Part of a small language model's weights: tied embeddings, ALiBi.
Each number is 128 + 32 x the weight over its row's rms, rounded and kept within 0 to 255. Layers, rows and columns count from 0. Numbers have three digits each. The size before them is the row's rms in percent of the matrix's.

# layer 5 MLP up, 2304x576, rms 0.235, rows 1764-1977, columns 512-575
101:150110117137134109071159171145105157123136177112138141080128174180139159154161159118097075121166152127131110178096107109115107123077194151065106108080115105075118130097109116178151086081161148
100:070164142091145125073114099183144118118160141136169115091081140097126186199134132152114082151118116131107099164135103162126135173059061147136125132119056060096070129170136154125181160111167122
097:118168159052135148133154182139119135167087192150099149145124171119164061120139100093166106124130170166078149108156115122108087120128169167193113095175116149173131136114164181195198147102149133
093:113151097131087142095121143123148130086130187113144097162181120140161080129135132166211135072154141151076128114132123149133129104119190129144172111119148130099117097128111135156144084076118122
097:125117114166192146154149128148150092140158098099114166148132154083185096094104146109174154151104119064134108103103117142085087110124169086193171158172130120177186198157125112067152163094136163
098:124138060102160192197086092112130118142158143074099160157151161132166103082173184156145206150072102124112088071104090126104134113115146204085162095118075153068192137135183172158194142127164147
110:103125146091072171137137110124045105068086161124074167109154105096096169149125158109084189157134213130135120109120128055156104124148091159115201139156137155133147163137080142114138139095088159
096:133085111088124103087213179083128140126161135178143159177087082045164144115129151183161122179069160127132109152155092119144063123117120106105166164091126109150099171207147092130213132106130148
096:119132139158116108044088182101138149166105112112143168160092123173155104160111138164134073170147078116146114153174064141108105119134106120123099144131151157148094110096146125135090102123054121
099:159117144184103095146160151078160116142145095113125130168127135134120104127119132072129134098127154087167159177026193069156117155099180113107135135140135068099084146082108189148139137072130137
115:124115140187124130123112145162172111146151093094186133150150135112096110118112095060210133144142165096086160129114152138110141080165154111151162183110080104163110122174114167062160115190144177
098:110093133134151121184100104205172140095168154100178085070143115120173116094142116184104149086119149124120148118109118154125092128141110156177150089089126099162106174092097143180111110151083245
100:131143183111147101144158139104148128109147121125101170098190111124087112118126114109066119109050089108136133100119170175080197201165131232129136107118128172119124148124116125122067143109144095
102:142123136088122106108154140214088127091112166162045093140093106104113219103123131113105108072178136122139104126110149100131123192140118108126077155131095122111131090137088071129160159172119129
106:140097121119116171104148133135181124080103148095124103090150176125148181136143085138179212090141116111159126087110073131152121083091074154094113129166135138132101152117106078102131074089115156
099:116076113137154120114129131112104132106113171134079104180168131123113114129115133055121153136202164132190125116097140112130150126049079089071170132099132173126118170135090067086143096133179150
101:107127140044122140110149184124158151095163112140083139192177120140201114116099167140207139111128129153116141161128144181121114138127145118060105144158122137126111133145158090164124121069155156
094:112160056120199155217199075101149172114091103185117184118106190095143160143077162146128112126088094099026100197128104117095107080074142130097147150140144092136084134128141089088121148150118199
096:122131085168126164139153176123122151124149089127117182108171169114142123153141109180131069117096135127088163190099145102110123137123136135122090149102121107131143117083150105139131122080117134
101:109104051198075150066129105139068107145138137151147131140129153157206123112130125121084177108132099097082135122145080090092166167178157125077154126138059082111166090146083127116117153162089110
098:158122120186210089140157100147115114147026078103127113091164120119199112160144103140174109072134134120215089098143093153172157153164129172170180140147134168130109098077111106105153133139080131
091:179140117053116144157111087109062120091111134159105157132159119110134163122137081192154162100101109110151104178142127123129125076075125130081124139149140138122155084137092109096103162073124143
101:079172148106126086096111115104144155122122146098139149111144085074103168153167152128068147140116110175070093158097155122143098114157169112125154137113178137121131132088101116122106151124156117
101:095145107121219110146125162148126118120102126117137139123137100059152161104149113179132170085132147120156151129179130158151088133136102156109164134132111082139067137102101190141123128112143112
115:143134189139078101098087118101166186180153130150201137153125097097076073101123110126090109156182174160181153134125122094107083115126102129113104165137126082089137086109117036139153136107125116
107:125161159096117116109099147171085140143115159167034085145095108144087124152128118070155100135082153126177190158164161120119135164117089081066151129143100153133134176108066146135140145171114163
100:112177113099168131132123167147109092146146113132146097120070092149164142157163103126141089125137134105079120133079072095141076146134147140152158177139133173088164107109129085159115160101119124
101:132093154110132125151157132165155086074112135099160101133108058171150132120176125132137156143173122147117173126138142096123082095128160202120149116078122085094149153123100097146079122078090157
103:145102073094135129097139158126117141112120131151155104126129129100179122108129163088104139113086100133124145143134125201136082124176103139113102117114107122111106076140081145191102105129126084
100:145078097136191125161179201158146144133154062087136165119188103134145154159105106068151123102121117106168161135111141179092094163096099154066091075136055125147145176164096145208106088151129145
119:164164169092172185125134167128100121162131089095181158104120187170131127121165127102114111106133108111150146165111116119192115184071165100159138146212126113146091158207166111127127188167085124
098:196132139118052112117148111157144151124209144102091120138231116164089112118153195159161191101165122145066153119142162085137119138120178145122128075177147124220112047128072111158140132102128116
094:141163128147126150127150191139094199117075102115084107101091066128113143126089170128148120097169099135156135172157079133177160108136134168102105075084139072142047161101077098146119111134050166
103:146083101096130145112043137171087081111140127092145164037102163111109127147087143158087139151171124110142149177143068118143116120142115121118170080096113093111102185107112107155110139082149085
098:133159156107108120090184104081135112064147194118126169119128123130140122202120136104153147136144066159110150138171099118148121108101097130071125179064043101122159152177092173135110148091067071
097:087127112138116122141134142111228135150095111189119136119177128090102142125147108130109147111155118168142117120094140132144130139149144112198160115110134110156159113060132077164121100141167086
093:090182157199137153122167136105115180139127138139148143128149129161151116141074084156103099169114159085081127138090137159189150194146112149087062102085139113134112161114115074122099105136159126
095:155118109138142074124101155093088162151091127121113134153090130116162165112145151160134133137170143176114105097131164119133160152096102148178110123119154127144108124151125115102162082098138169
095:157181078157153117187088108063099174123107197117176082114158074111132136112128113131119140105141196161085110143127113130182107117111095194164132178150158112163103145135118117096123139176130096
104:093139099076099108157127131160122076139117158178130146148080168106082128118092121180134065169109118167101098130141158150096091110128165108112137170138163124088142118096202075083028105117123149
098:162125189136132156122133121154128187136120142187102095152140138122154131174134118088151239141154135177137089140176156135138128097161166140168123111056118148079097166140125117139108091133077174
100:172144115089091147168123116118082156091096110073106162096148113133131148080168133140127153132113089072124183136095137106130106097091086078085121160056121153155186132126066163122157067149074123
099:124111090135133131079138134074152121190162115143051097153151108113133154120167124066131112142142147122197098163136024191132174065092073166127132147109142093143093176117125075094140123092082117
101:091098093143159149131157148116059121126142061127069095047160135118130136146145063142103087122159108115102153155156185182113124098191149164059121135079117119109139100131143049146082158126120096
102:145160153151152079141153146118163137085147110108100151147109096080173119167151117160112113088108177097128125086112129134114115160155093061104110075137084156107078094095121115152168155170191108
102:133096115142182047129119128159135154101119158129092119167079138132118114113168139141093201053097115120133136171094160118114111107188110187117188180150113138100085109115167177127136122098099150
100:142061158106139164103174136170080124195173074148146134123138088061136152126098122161182115135134128175139139113081156086136095082162068130149093101120109103115145109186178100124135131151150184
099:122054158149106113177116108099115156139165149136145124094092137083153161157113098095165136127120142152101131126151110050141184117125120129086037121144138129099208165122105141104103104115148141
095:172151093132173077112126118139181103163173129137167161139117093122131154100072196146137143140140166115142088102095102150103152092158210122186145143094104115110114110117111172069080164140149098
099:131164143149134111145103088087186122094063082159089218138156124142098164118162154110153163100084149178129095110115170130144079159164112121121156161144135106100205108139125096176134155170184120
100:151099152127159131175137165162153082115144129152061148093157132146082166111156129141160081091150148150094146110165174178143086071104108100136178138089115218079138124078112107141113092153093108
100:113153123165090078161146092144136135155108125183111109213171144144105114157098148121131111133105147151155102111128162095153173132117089074120148169098088167146109125130165164149182138105117196
126:094165130129101053130131177095068117131178159142081101156057140093090095125139110115180148123061140124150121198127127123116094119179160141112068167163169087122155134125140144143130148142164132
102:186133171114117143161188140157111052150091127095131190158125081120126149106087114130126166136172118088142180142064158095067180175096177119077112155124098135189095183215156101122099171085157121
106:126096070106163143121079119128129083122085187145140119096123100080200137094181094118111137131121135125122121074160075124121134138123157138086173203119100115123147126091116152122133185098107121
104:100140101140153107127141107129130088106177157128145137091158161088150077125137179087108141131104102122157083113113097069173145120113160169101157061152133153146119137106101129108133071140108185
096:126176146199118115116062158145139126132139110142149083178116187164184199102132169113077147148112173127129095102152165160129079144200108105155130190058145129082124153114115148143135136159139061
094:154179097111166096099096112106125105139127157163131192127100129139125114077133084070134083144100128121110189114063095120116079120100111165103167112107122125116123111089092101149097132114144189
100:046107128182157077133106163098125129144103152142076155169137163134176153120141153083153129159108157105170138064119180159095185169203125149211104128140086177178119050147156076167198161124148127
091:105131144119143106162184110110183145085118115082117148111142177105140110118148096103146135153067154126090125140100139085047077144071103135112149124215114104098137115162092080139128095112160124
101:154111163168113101111095166098155108166096156105113125139178160121150128080098153078197156206128173085108136098111160089160125112121142146120136137153147084161149082040123126149144096136176051
096:082135057171136170122166155121130164148082138120151172106092118061182184062107097146145149129161173115144096084083115104099118077146108183081136117134102127127133102130137165194136080096166156
100:109110143097179170134125185117192131151131166173155153129107190158116060127106128139139129151098169146170104112129155211117141040118107136130121197106085196185149126165114122138111095190113101
097:105164070161123123098092052097080154161150136184193136119096128160076113117100117095128235134138061127156125146170131148160123087152090177113138157088070108118093150193144182097180125058190142
095:153136156117091107135135091145132133091085113114157119087141177080135103142129126142146064153107122167105114149096027083131146189114147110141137169084167107087065149178072131177131129135107133
098:112104109129165131081117096115141126104094121096116162194090102157120147168142165102125138101090073154089098123092193124047060136110107162127138166143156162108134088129137218156123071072121129
098:129165149093158104053119117073161197149149138155179163153120097169124120091142108108080138114118167106185156099061127151112105125130122124116109114094170123150141154120111155070076089124139140
097:105168160086160135113147123192159144132129133172148128152072132210120104094073129098108157131126142157101127081160153105068117179111076152133124150138091177140088112160143072155157109120111149
104:105198182087175134100125173154087124092154176079118138162155157129146183096085167137136128091145142101103179090119171165071093106138130146098130115115150106090102070132132102130134113174124102
095:149064116139143112147158147138132072089154122063158082154127122118130104155123104188123159144089143106147118116100184123096142075095171128136148117155121029128101167128147173090081132140130126
098:146095136124141116109142114201105138137128118125105160145112117105122154133146139150176132141112101105136175091159125113206142144167185149129086158157184141176083089105110148107133146090059090
099:089112123132118143104197108108143080169169109091097167141149092120083142098131137136111116131099142116158153089122174099182113159186184110135145116035114127116098131092085147128135121125114207
095:114081100162134111168105121068144118099098150086169071095141218126146163120083127115143103138141069150152119185110132117121164094127124122123164084109159134111096124068115106181137118074176099
094:147168085146155160077152131157134135105089196161141134118055077109144155119081184139115111176125156158112101112093129132135116069133126170174071182078112083117150063180116110119098134134167164
099:090108204072131170164142109102108162125078191183139094081137163146169169122106144107113104075114130087094120171056117077132138123149107128153108163066122091126105126118124141138160132107145186
099:152132113137121128171114118120075142129142147116100183092052118124145154132132114139122152131120124085115149097066117131114079140120111092126140144117142156173165115156124164117140137196089113
101:102140150103136119072140232106122159165097127112101194113151170114104167110135156129135170185114138148081108130160141132123118134066140179091144109099103144191123118174099114095053092174154090
108:110186081123142151104056110120142119137090077114134078088156208140183114067101120157107089087088123113077140129122106072072141130132094148114185134118148145122163094177130104115117151136132143
106:124091104098144160133099101082128135140149103131104155094144165141150136085137141099197106147047133137080140110132123140138129139146104162106112126123132191120156133109091115104105122123166133
098:130095075102138176096125103164110164052166150096105095125145130156138094109186119104125115117086147169143140100121127139075081174100161103076187134129097087169120158115126165120135085104170133
103:053187110127115133136126112129101126204121108089093192086163154131176129131168146110171142118085177080067133147090150160126146142102096179083090114128092112140152116161066108100146138109140115
115:135094138163087129133073129105192192111100152097097117196168123160075118135122076054119163190085197133116159134126147151119078165118120084100134124165139144128152088142117114148154113188170105
110:182172122117117148087149064058144111114101124138094186117097147075158164176142156176121059078119122139091121171099110136109012150111162092137164188140114104082165160114137175106150141123192132
101:120095132141129129126134193092175074156115193112140137079088062138149178099112108086150125115143132130118180121140125156049082174147174136074153147197117128108092092107166095124091145139080064
098:133117126159122108193093124154085138099120134163089144139164113160152176102108152158150134098138118141062084106156155088093090167134131137179070119147054174104104088145121120103080111120099077
100:142111119130143103038132134092139073156213100122124093141148111116130041088118120138152185111123128142180135090144052109127128182088154154166144142142149077109150108099144117090150144136118163
100:146086147137157117135086143155155170090164113141120141145162100165135170154107040142170178098096170100171166105113132158178128119123137130142123181156101126169104105117096123155056179111117077
104:095166113112151101143124034141107103130114116123081139136144112171204088114088085112154087094141126066096154139120163106109136183160107127103177111121105066150158108151133103167101191134100166
106:056134096078093085117111162113163074095066107128113130108100107121096149175133192119132125087152088120101087129139145130098085088154108092114112160134076188049210138130070119148115158088099141
094:090109099109151069142145154095131123161048106184153143103188154075203161114155129139173086110130133080168135170075125124164157123177154136100142122075123077155165169111172150126161174109145133
099:102110087137155092210111168158140105089102109127157125150148167107150110125114116117129157158140145082182136078053126121114112198103124109148166131145045113128137101149139100145112126060086138
101:153116159137071144111146132152113160085194150136176094179065109175094066141087093106099125044092083129169069047140158157139139151098100204106152182189111128115081151128106129179112155127133093
103:191058051127178150097120152114103142134142165081136132135089117155134151154089138122134111155141186144166110159162199150107163049094093154133120177117164091107144098108137112131133100097150113
100:115135209131129106119135144116104119150117121237150154132123102090101167155082135129117131151043125109124147142117145139095148087135118086094072111115086088136138088109129114147102159140152109
098:127125074113099123209074135164092121113168157125165144132088135172129092165135192159129085125155153136117074078142139104072045089157082167081124045072107118108199085139139133092152140121072126
099:080162107183150078111103167080134167090152126102128123131159097113182095112113142185126152098075164198139122120189080138119121128149116174078183157150128090154138117149128104146130131109119108
096:106064108126157145153103151112110160160087115081079161078062163116151120102170144165145064158134089118133116169072143159149143124150075089115168111151119145059122120088163096124144168143105142
097:109077084111181121148147147132148132113176106134144136125178114101173112142129127133137175119137137123082128217135101112163153134078133137106170154136123156164113138115155105147174116137120164
098:068086108075128102185078058129099158180157123115157113141187091152175101192128181127102114111081101129157141130159074067143125170102149157125157074204158143143105096109140099126139137094145165
093:168118121171121124126150109119165159166116074147056111116132088161130122125070163092152114183135116194122135130061116084121102166111222113129153124096089100137108114128134108099139184153161076
099:155104067124154132157160158113128167058085126148136183130093164141190070158172118095116163148127139148117141159133095125142095133065148158120070131054097142135115119128150144124077094122116160
096:156154115152146107095141171177111092141107107133194118129170122095130169118121105149085147174122169108071139103187123094039080161132089105188197109140092135142119196180080144156099132125126175
099:151115099160147177136102121150136105155133142136142142074059130118165159126114198165117141119141144154082094117063152118114144131157148147133152122170134099074063065089163129142132102103148049
096:133162121133131123127171134123111190179126100151130126123140123211116093147161107122115094153078191167111131159126159105116147113174060182141085072100149087122101115115201161195112143126145094
098:115151162141158200107133080132134137099129154144190168149136128108110142143097147126106121174217121125196120136108154104115122147130072109124090132110132053157113104122123147119162126134095104
106:124142125124170143186089104115060071077110162149179075141065207114101136111116144147150114140118154042108063111120112099163135144106157134108153142145143154160165086137126200166165139132156118
100:151124080092203049161174135103150136158130162135122071120124134091102098070145133216097140103161112099118125171115151108088073160142127149195093178136180218111120081148132131135099128126093162
094:075153109104119147118134118166156131124162162163143113144114148182143146151179086195138116204137047147135153014196108130126131076064088140203117087114090107145098037118133163126122175099136122
104:065179069102135142101117108062191125177131182100115184150118133114148138089117132167108125132110130154091132144070125183125152130067116166129061137110186149159111047194127110108121127196138105
093:175126139109126110067079141146146128229097078223152141154132144102144154118076193114121127111124171112090126088126163133082119087085174133124080141147150142073127137075087135148126124116100119
099:070159065162122140105139100124119148066094165095038122127116121153112184200097184151113179123033109110129080102097112165109151125157115119179089142111122092122122065152046116107111100160086139
103:102136101148080101109127147071132083153104182161123165124161111109147093117132199138132149102118128133145098154093162109118083156128105141066125197128125073099182117154143094127168157114116153
097:163098108152120080108109117117110104116131131222086159196124149137112151110194154146072149114128165106109083122103132131133097112066149134076063099127105119082197170077140161153080161125084089
102:138177095127155053137037144131108132157152093116099142127117113142174117140129162161150170136156142073104086172172102136144111141131124135084141133114115075081129119118127182112126097113121148
095:118210115124132107095116119138149133106163135172136173111091157127102117128119134078122163155143128075132161116086174188059146133127113125069139133105090075102152104078108106105142097062181159
103:127123157107145130103131185125117133115151096134129113176149158147136113137166214121158186134101088149089161077106098112096172078065122113155155099158126123122149097170099061158167142147117126
105:100104164128055168139166183137138171139137143085122114165151128190185133132138165094080168073173180140108125107111159118141141132099143153135186104136179150104097106118099140107071144143169130
101:190096100173081159098152094168129138111068088110102091127172135135102144151113139072161134101127141132118125126193174152154134092128129116113118159105167094176169120116100098098114161132131126
098:110126169141102153150115142168126173135145106120158163141087143122136140113121151111090124117083109118096103182071157152143174155151117141086122080135073096060118104148124155129091163128125163
096:123073127191135072080131136153167163201138105081123113107162120171191156142163113103109194144125192135112082099094122105129114132118178087094153160226149167154119087167092101094199096159105104
106:160160142103151119169170074144125100133091169142159115170115152150074119151110112120125095117167142150118104109140157063115129165095104195104165104132174094114065187119147134182094083140099124
149:135076168150120077117132137125151120110122093128103088194129154092152113081170077163083179092119084154156136126114096172165113121114168162122093138145136123122155141105098124070092113129205121
097:108090152153109128116128146124185112091144094127140121135091128154096142119150086151141098133092127154158120136150142129099159129139179138161115114047147115134126085138113106108093092118117144
099:143144138176119182139124097148073101098159091117098170129091061159138134115115127124164120082125119139058169190120133169125084072122190144072161100168194032114138071125137072129099084113176059
098:102158110056107117076111113092147082130187159139170104109130132151184103149135117081143081148137184174146134134136122128157113112125148122134150174097100166130104133139137115075147114052097183
094:159138085133146092179083103181185112142144109123101082147138171093158092137142204138078123101110142162161173183130112113074104152151159126118186210141040140109162117148132110149120129124061165
099:113134118193177082120094165163101126119152186084087161088120098156095101117117139159108104103138132149135165129164189109119091192120038115148135090139098135073117159087116130099137158077203088
100:114099107161173126102109093134096192116097092107101081157172147137133102076129211195149134120091120118144111121104118138109131123088099230098113119102129131149135158107120135220141119168104142
101:108094086155150113095129164110156219129183145116093140159162161136098067097138116078128117137179104089114117127108168140116097106193161123152172132116055149093127135179091107127127146112129108
097:120077196124139175142101131120128118115170127171114115090139194143112141175092110115135152165078142119082076114121124070132140100085096151131059154151158111110186147127104118086117131131160141
100:134088135147095065133180144170105140101094108155128151146130137170166105169158169115168098090158145083141155133138074173093106148122161135125175082175076145094140098091201103189162094114069186
096:130137122177192173124110166043140121160127192100161154118128148090175127101131101104189163161139218131141170210136137185145129134081158139104128186067184074107140162091111111128094140141164107
103:093086009171141092165130168098199162132139148132176143102115117148113113120114145057100156089120122165160119177137123162127111149135159146157117145114118134140086138069125148100122101115096123
100:113111100155129049106220145201123138142143132147196104148169123180156164153141092121141158152097137108085160140126145174179163136131120110098157060166122119154139094130106128056118167110101115
100:078111146110179070155173172158195110142079161100147064163086115126106105111128131125088102173103166110136113086116096103044105127097094112093113138103142187174152095104146122131148104137167124
097:178160129127136118085101187166166111138161153147123114144135197100131092089159103122135122110104166126113187094143152139103154165088185042072151098155103195126111153130156108079163164126126119
098:083144201168110116192088097115111157095114153109143186112129082131136197159176111148106124134126074125155095079120144101124121121063082070098114134108117117195168117132137154169146142079190127
093:152142087101164107125152131101083139158143173144123108148135082098070129116099167117137134156196146163130150193166170096143158179122067168217095151133160082120099118150121165124016090095091094
114:165181105107150099094104137150095063173190202196142193159116130155135192110100132153148135081125175102111144124105160105135145133147067129098129118156091105092084100205110072149132137119109127
103:139157174160089173161118122129082131128202179164173161149076078108108202090130095104139101143120112164092140076130165084088129110139102149193152200086144105073150150142088137165186136165202110
095:150163126157181162141068108164159169122095103140126176142077145155089176152116066156053103146120122116205142135092079154123090178143106166103146146162141122148113159122140124167137108100109147
115:120148095118185146120125112072181141127183139120106109073087088135126171121167156112226128131142155128166137184073119159152163094106136105118151128148129148133111129113153151098086132149112172
102:172190198201158100104130135156110138117109089110168139131165175059107150155103148115186101143135083137120129088144094142140186148106173069119093202094102130090098067098138149125179131085087124
096:171159141118136127144162162171138105130098197189143072167133125125183104116088146174124167108119165121144149192085147163108110100119091096056153146123184129093170121102123187117155058119060145
107:193165054166158138145118140141110159111096174120174156147132113070191135155121131140138109113141159130115115130123094140122118196139146094107127145098128072125080138088135174125157131108144093
098:077147165102144134145133091175132127159151091106127140130183162126118107189084139112174134033134124132130128186169110095108133099130075181081125150144147089152133166077124154145114100184159191
100:094112112134141087092166134141102137130105140197121159089119113107075179164121125162096155093122130040184125098126184085137071111138144119108141181080156107123121126134126101079086137146184086
095:132081154143109163143108105121130187161128137131128113123107100066107117104115159159104203140080132088129119095160156123143133098105130080075140199120135136094101107149131119134117164121187069
099:094121165083188146137156179126090085124113090111106139118160118100142119143162140149122155131084199156113125086042162111138099197119090130107153075093101108124166134165168157166103073067094107
102:177152141140123155213161155105092100162097118146124111115061149139164112129114132143148179098137125084094134165060139088102088125167168063159121113102068099106148166088180130103147170155141200
106:122070136053096089177148097125190138119191111170104116115097139164066125127154219112086149154115150207175148138141132169111150084090132150099115115111170134101124127171074087115135123132168209
104:162103097169071119138188094144137089102123123171093146137175115070126155118104119082181183159155134146077121118153094102121167129163137117108132111098144128133171126133135135113117171142152146
099:135164122147168115129080113046155086143114142089134056083117173160107130135095173122099169120121116110073122129138146151113178112094182120121086192115093111150162131113136096093200138140121151
095:072127088079128069065164112127099132167066176112099095136102124106152143148047146096094138185118131104118171122145134119091131092088151156149063169094118155070145174147107090133103154181106195
110:094158198084113125160108197112170116095130112112170144096172163115108131143131172086152227143099116169088136124128133171183107166141092111113096123133129154094156169163106131112183177083090146
098:144143136197181111100143188110063070088114155184097118145093162137170113127108126128119141104141155130124135129053151126071151188126102163110100125099155138101095134164194132153124088178116170
104:167149149160116138145148098158153131172127093130055135146159140133132083149146085161133084128134120068112121170122117099124155123175096177094125164147138122166104078177064162118157127086134140
092:084185189171071110196139143140130120128135126068158089151108163098093168180175136076138118109133147104088202151136171124117155092136105109121131172151106146105144153082132181133129123159131138
101:096160119093122149120121149138053132138156124078125081130084173139093123079140103138155150156130167130160097094152126088127162147158088129119137108083199109154069130104136151106141135127102141
110:119131232113167063148097133121137128127155129105071178137085106130169111126149095147077125188159212131108178165095126151128156151145131154141138089124158081132109078101150102105097127093210142
095:157118198132074136169142124157085156135120136122181158077169086086127071145140122153078159118119137128121095144089135168158107038091187102082131146148190064082195132078177065164162111134179093
102:097151151072196131147146125183090079153119177151073131125121127179118183120168127094116112158090147153061131109191157143141113168142146144160124121074111092149129127177108089112181112102144172
092:137092179172160150072115160143156150156173148151176158144128098150165146074101120109117032145147107157146149113092172151135115176093171139120154111151064157154146133138144084089150156124146137
101:085100063113131137136120132126094151089145092169165160144112102067164087098205189097056095141125152145133112126099049131108135132106118124128145061130160153140127092120156090113147164138158171
098:114109080121113141163090128127066106174079149098101119119087123105129163129136177199149155138151141114080101193163132100177096143086162143150071093143147189131123137113077105121105184097168127
102:099041098110118149085123128102056170187178114145162118109118132104160150100147109136142136152109118148074122090139105128157207066132170130102137108147155075098154181083156124115175137157127177
096:085124182127097142131118134125121123042110130153212089224116126179126123166140088082067056104082164172135179172135138066126130121167067164093173038122139101118129145131143090163195118129089180
099:046160092098163108104149127118128097159128152146146107183089151138203139148129124086200151171125168086157132107120162173091155127095136153137116135105096080159147149155112132152168111117151137
105:166115096184183109101118113095205171138140183094150094123138097123143098092098157164110129144125131093160098132152159104214116168094084112116130180193094109134084160125101132128155163154109112
122:103149099116131139105139087050180072145117171155174168147073124135135146090126082155155049101115163141167152175096119139109058129139127066121136143145167077111125110158096131178135130105191118
098:117108133120130192150130147051149083126142151121146141107114160108142087135166076156136106137139168129095124090090073129140092184104134147053076129146157099086219144168097156130115121115166153
097:133143076117136103087131117107106158127162170148105141080168081126095144130127133122154122130092152093097059126094086186134116125140117148119135141132130119081108084113120082190171139155146139
097:103158152089097094160138102130097099154128115090144168118146136117151094081121125113132120139136158141154089185090045072114106158089147148094149092130140146180087166132062110203142113119098099
095:102179147167118141164135179118091162139098102120076106127079148156077183196120130075102104150144104105135171103150099129152115114099114121156111100132120136117110127126112057136100106103146121
100:082079154188140155116099077149135132060129145134176178060149075086079187145150083132123145148110163141124147144101162144103121125135092108112110204093109139120103113108185135137143151121121115
102:116105159155125123154172107140156143133144163220101074126087172136138125126050176116159130113153143127110114157136116141121083184059137070113132104152130080154138141144070181122089141155164154
100:130127138107149122107123075077132182129070075132059111142146096140118076093106148134115104131106088142202081099158107097107130138142149142132174121112161086183187080148103157149134063144151117
096:077114123154066144130147154129150124149100086127135155113141132096103172144104130137101133073183153127134110098106130121095139231172080154126159100085116103193160120110081118159102104135093154
099:095079159168116168154136141076110136118134130166121177125102128172114098129121156128134090181174091115144099143048059142131122156163093161059178134092111108121132111097141178149128149108119102
102:079134109111092073204090108146135062138111134150046146118128130142194145125098139161101151128100125128174164135113173076141112178126122067096150137125121095134107120090091075126078149133123078
098:134103176165093223174167121097060157103111107130115185131147180133109130148077091124124118140115163119128128135171133122221171155100131111099048160084115080172101145132165072166162128096155125
098:196119130105165094129100157137124102166093177124065108108124137188166164081105167132152053118125175121117153137129148148112137151176165116115162112139138158083104130121090111126141115104143168
099:166129138131112107072134124110091133171145110194121131117122088049107222101135134165099124106115171162083079121180158144116169096140152120142083143102151093143099187093130138091150145149161128
100:132144098118129094108093177150132086205119139115192070116093132062135119156097081092116114133134122115158140176114127163090125180135047097116090170087126104060134072147125075134132136147149088
102:102170142163167107089180122140125109086077145095159066119148144126154132126101106067158086178147159118158123128032121119072113096165118130175135072099128149172147101169140072111157136040078098
099:163107100147192111112121119123132133125136204196135188114142146187100109109169137123122163128113131079077103141125138197152055149139121158130111159174128142087132150132070157138183145097109116
096:119164121128134124125094130108078123098176114134091119118076108120141132149169210162129128109137225069126120110117105139129197137093112123132104122143127089138137082110140193118154102144112115
102:128101155154117120114108159137130159142115131074122098070145160118141096110159130094183154160221151131114104144115122137122168108125134066166139139103131094129045062135130092167147122176102106
093:140138094103082124132110222108162105115143110168138125079140107119143124101119153165197168125158121129097071166084143148134135139129158091139108153129157125172063097079199121105118183198142107
097:116137147162136206060095123112061096110140182124123124145131142084187130106139174208113132095124115100167174161060211106178143149144124147128124110150197122128109128103149147135134124117139145
098:166128086163211100161111125168147158127079124079097072116112092089143091146084117149119109132103126112061088164147155107144141138074168102127114150085132141101164098096128182133101142188178132
101:124134155136114149081080146170123111110157112120160098143128107107081117109125096078200100068079143151123157141125057091169132105101093122107130174113073139132116164136191128091130126100134135
093:108107123176100120165094122118057155098137141111102101127127091111117110168146221150112110193149127199072100128155123071095106143086098101133133100101123139160128102152087172179126151180155112
095:055088125138132136111115122092156119025100227133129123124143136153164147083130089115123150119121096173169119124084131105129118119095101157088130139147183159208156099126148140146096169078134057
100:094133135128136100154182116125138087117144125181098161103180068137192162118188141048096124131082119082115182118142079119108100114097116070081056142152129161096138159185071138138121130123121166
097:069151187109132150133159114111141140133145100131128138133114132104196098156152068112125141110135109195120099219146112094129089152104112111195098088118142135107096107121095132154106203146095104
106:108135091165141144093083113094147126126109087145153147130095137102139073119128150127137157150147184159190157167074103133137085119156087126102184173174090172091150144174137133157138170154192056
099:128134184116165131123140090172095150118139100120127145073091053062127119122104105112176089214140109139115145187085175141084074092144104098110116154129179087159152128165107108122126136066167102
096:125106176174133132163113156121057101171105183132124188183085126123166127144119113100157123100131094107146107171104129185125095136132126103088148117135198173131131136150077130046194117165164142
095:081136101118121145104088128220135162159119110096140126165093119165139160083118185133086074104123182148132100129163044142109130127198155136159132192129124059141137153184181137102196159115109125
097:119165100164109126134108145103132128088072196101076090139145117101156215164159125131156069163120142169078124148111101138112155094135117165076100092138167173112152162096103111095104114122084096
097:159146146142116169092068106147090158091123068103129139116156119107144160107137099156139125106138176120104187064105152154104110119105139170128062129078123196151094167185074142086135136135190181
096:108080177149138108105076122133121134119148116142111102097092123138096152138119165054153105201093109171102163133114125152045122168131142131081114141137137136144109201150093138148146069146139126
096:150146147158125153163103102089105155103087157099147191152117116128139143149104118093128174097087197117131136134121121121115121117110115058097124121178111066078157114080129132100090093120140182
100:111090098111126161143135095193159091144176155123109149103113175156134158115139124174131140095081129130064096149133137128121118171158120143112170124101160112142123102112091154108163109129155102
091:124147173057133100129135139142178127150121177053137106143140138153104110122190081122139173168096108094085108139130131085140085089121152145145152161184111138147070131125162135111128096093117101
099:062122100131123113137184143123216113028172139131115172226146112130115172146095100143144142153150180150067160071120139123105071150200083182162151136152101121089098091119165122218132127128153111
099:105158091105141178140091108184144156106128163157138107114115071088196150109132153090145158113095145069168150105181123176130095133095172117100161141159093177104120157129106135115108159121072108
102:150147159166245170157165143171132121112106170188147131146140123126140091114088172163150099118083169119122106155125187074055172128122143143122132086127138154104113148154106101113162084178168195
095:083135183143104130121108127131123129097166172128166139088141144127134160100211123160100117145115203116090118154160070099178171135115081180096156236165118187078088109136141127121111084197132181
107:146124168124187137142145153122124138117135151159131164125119114164130104139173147123141179180148129132115141109133126198143142106117080135086135085123076143150184116052059124207144138109140142
102:132148139107136143152065135115162127127150143132128109155134094126112142118127116134125151152129103101138141113112161069039120096137093109115130138092110074187193118106066114164088180152184088
096:155154146107150125090127097155113151156089148132098195176177182147122139142149121131128104135143136095128168121143131097083100105123137149091057088095122129059173124121191153124118143133146134
101:143175078119117139054127158099142161179125175134094100163106132146095130183116092066171122101173128182114169155135176107127119132154111127167092133172105065109112155126186114138109149165115142